From a checkpoint of a small transformer trained on Wikipedia: rotary positions, biases.
Each number is 128 + 24 x the weight over its row's rms, rounded and kept within 0 to 255. Layers, rows and columns count from 0. Numbers have three digits each. The size before them is the row's rms in percent of the matrix's.

# layer 6 MLP up, 320x160, rms 0.242, rows 0-67, columns 0-39
122:129169147110160153114108104151179109176141168172090129139115152144104143126111159098160125117102114119146137128124099125
070:128141127134114144158078156130136157121140126133140098123116130106104149122127138116106130102120114098068117132142068109
099:135134123188156149102152158103129150072119129150092102133157132144170138125145133072110119123123134143139138131150148092
107:125111130124105127099113100123117124108120099147161134140137132118087096100121103083137133089127105113154081118136110145
091:182145130088107132125119149087117175164104159127126135162107126092152162087109192157085136131125142133120113153129134137
072:166135135127104126154141125155112148129126085133114116143120145082138146129127133133112089156121097110094075120171091134
102:144145121119151124129103132116156122126123123133146094136122156144121173077122123113142107159105122108113088112120133113
101:114118166125124156146099075103121116170110130155130097111124119134112119116121171140150136099122116112096120114149101130
104:081189137117103159119119118140121124150166153132117131145081155106148152107104131132125086140110179088079136133113182108
096:101096130150126132162130136193127149129134166108116121127154111116102086153175099115098074131112111113098115150107097189
102:142135110163128107141138147124117103118151130108120131137123112125126140106161193150115145143186093101117112074134136118
099:086124169140122135151151137101146126155125116110109118141125173147131131119095158158143114155169118135095164087102092129
119:123128122154085172175130151073137091170156129135119091146117127115145161115150104134108123165139172120110090128122127083
115:136139165162117101145132134123071080175158098157109109133135138123116143117161083117089163098113142153095173064130098140
103:150128106105116135121097128155112154132128150150157120095117083141161102181085117145112132072148108163160086125145127140
123:104136125084153123067168115102146101117166125135113160135122133133108149119167130124103136139108134141108138140146119126
090:123150142169145107128144130152164154087127096133125118157154122111172112140088169119155111092118139147123136120185133100
108:124147163114135129115153111152148140125155135112128102159130119116161142133113167138085131126166094134144139175132127113
077:155128092134120138114090116125137105127149143153116111091076108139108122132172094143136140114113102140134155171168156115
090:131139131154156106119102115123120107116142107134167131151126131134148146114090194135126160130163113138141088128126112119
087:103096159109132129106163124114113126134167097108109134146156127098128142090143137145109145126127127131142118088125186117
120:146173132114122123172143155127133122131171104148106129149121135132132141150093187118113103124092136178100108125175106149
105:144108119134165161157156169127111141155128130107143113115121114154094123138127125113096097102160140131164076104123090147
097:093103124187110121118137136128111182098167112133162131159115111125143111114138123156146111116102137124130152109128113146
117:106094156177171121143147119098105193150132121058151170130111131146106144135152126128127132086105129096128114117127092135
109:159120109142098100125145077122130123105148068153147110164154123120167160126117092154129153147120131139067096127117134158
100:107126120152104125118113085145100162087087109096165137107161082104149109144132152114119168157150118100146141133171123130
095:118124128111128081166133121137107131114139147121134115149132115132091104118126193094123116105135077135162140077147060108
093:112157138132144102165140143155082094132132095147113157184143111128143154123117164070144093132114116137142113160132132119
115:116156160091109126168140126110114098077116141128144144132138125119170156136133117062135147125178133130145135120191157160
116:120082166130093109151129105173133126076140114125109088087106129130107127196085133153150100141155094115147129109213142164
085:126141168147140117122103124116096123141133153112107122118166155104119104116155083171160178090090131120102126150143156159
111:096127058117120107119097148119123161130139109115104089123152139135139150155063162100145157132120102121143120104132120140
096:129109162118156072104141098155117147147145124115148128111092143170138103128151115164139146118143141125116136138150104134
104:126097119170184119144174140113125111134099105142196114167080108146088122132138118148145155126132125133132157078148103121
092:186126126138141085125133131118162084157152120154131119071124134129118087116144125101102116146155126134079181162132109131
114:147133135094122087138120141104171110121117107131149137145120122104088156096120144131147126116092107146151150134132086142
100:137162167123116109121106192101095143141139152128123109154098104101134124077105153128152111131097113171119135164099144168
090:165121132115139088103149143154126101145146148151149114143125123124140117134091166163105113148151115164152096106084123172
111:135160112149134115123128173125111137108123099125111125129100129088115143136110168127125129154198088116109121096096079131
092:137189143138140096098147135097121094138162108114129144109165139138136143132119122126159131119110124088159137178130145112
131:114145156130115119176128138124106150162113112135081104125120151134158127152123179126119107163146071139127093095162082148
106:151097150086156136104117169115137130153123147112126147155072122105114121123101139135153188154139127144148114157133131140
102:128185134115148121097110165120135112143116136174142128132127141120119130110141116123176118182156140115129100138108104138
120:122116139111095128107155103145118076190127159087093128121160173084184111125134149144139129155138150166130119140114114163
114:143137124150118105164091130136121123107117091136166148127151136087140079111105127107101118103115107129168070114168094156
106:135107112115097095175108141135119109155115138172128154156172143148167107096078172101119125145114130170127111097109100127
107:132148159085145106149160125144108131124152097135133162099127145158118114112138106151146165119140117108139103124173133167
102:134116119102088104140176156133141118152146119095149139157168134152154139146164133167133141195134153164155117097158081141
104:144132168153126143147155101117141156145092124124119129151137123116128144164137142117095113120138141137094195136160178125
083:128127117129117138158176092143134123135124181101174049117084134131148142107112161128150084181177149122130119101143117118
103:140102130147124150140135115125137136143136120168155117116094119107113171149128174088120062114122103127136143124149134149
097:087136118092099126107097056115109147148144168107126158109164117141115111138119160135147158132112126145116108127144128180
097:111132140144107123098132131139138086122185165130163170139167126134122110138150129139157151132083091146153137108130125177
102:107134087131172115149133109166109119129133150069156135115139097106144117125128119116179151136126120108145127123101107143
090:164174152117085143130149109123122140153127123145117090155136118131116194106135154149141145093120108108117117131115160144
106:087143135129136135115136163151167135141150162176073140131116087117111133146111132121087111122109077163093131139098096088
094:113109109140120131143092114121134130169095112153145124121147132088130133116129132131129126158140137127114087143143149133
099:077124102147108124137153131119108121148133054155106077168133138117129154148143100105128140088164125095115092127117118130
101:124135144125135115125098140120148108126167128113109136129122171117126122165126086208128124139117164157164111132116114091
097:127126132132124079102105088106154166139141115070152100125101102101132148099116129096163099149144111124143115145127128151
097:108142169110138116140093154157118133141137141127135119136128144082147141118112159126113087187139118145133098100134144124
089:125128155122149115108122100165173153107168120170141128117113126131086127185133133158159120117119134149130091094091148137
101:102123123119110098106132131127181126125117104135097117115147135109133101163175133149151127158151113103148124144150143131
097:136129143115127096189130142127129119152116077114105128162077101113110131136115153111104109120122114141128111135112109125
063:169141120079112140127133145154145118162133117128147131064141144125139122167121135109143096139117120080108125106129141136
041:139132109091153127112135118166100117118124108193128133157148119120102105195082123138123127101168097124126141084139152106
051:120141147076147144166132113136186122087136130114116105130127097151115140115135131113114119149104089124089087116155086150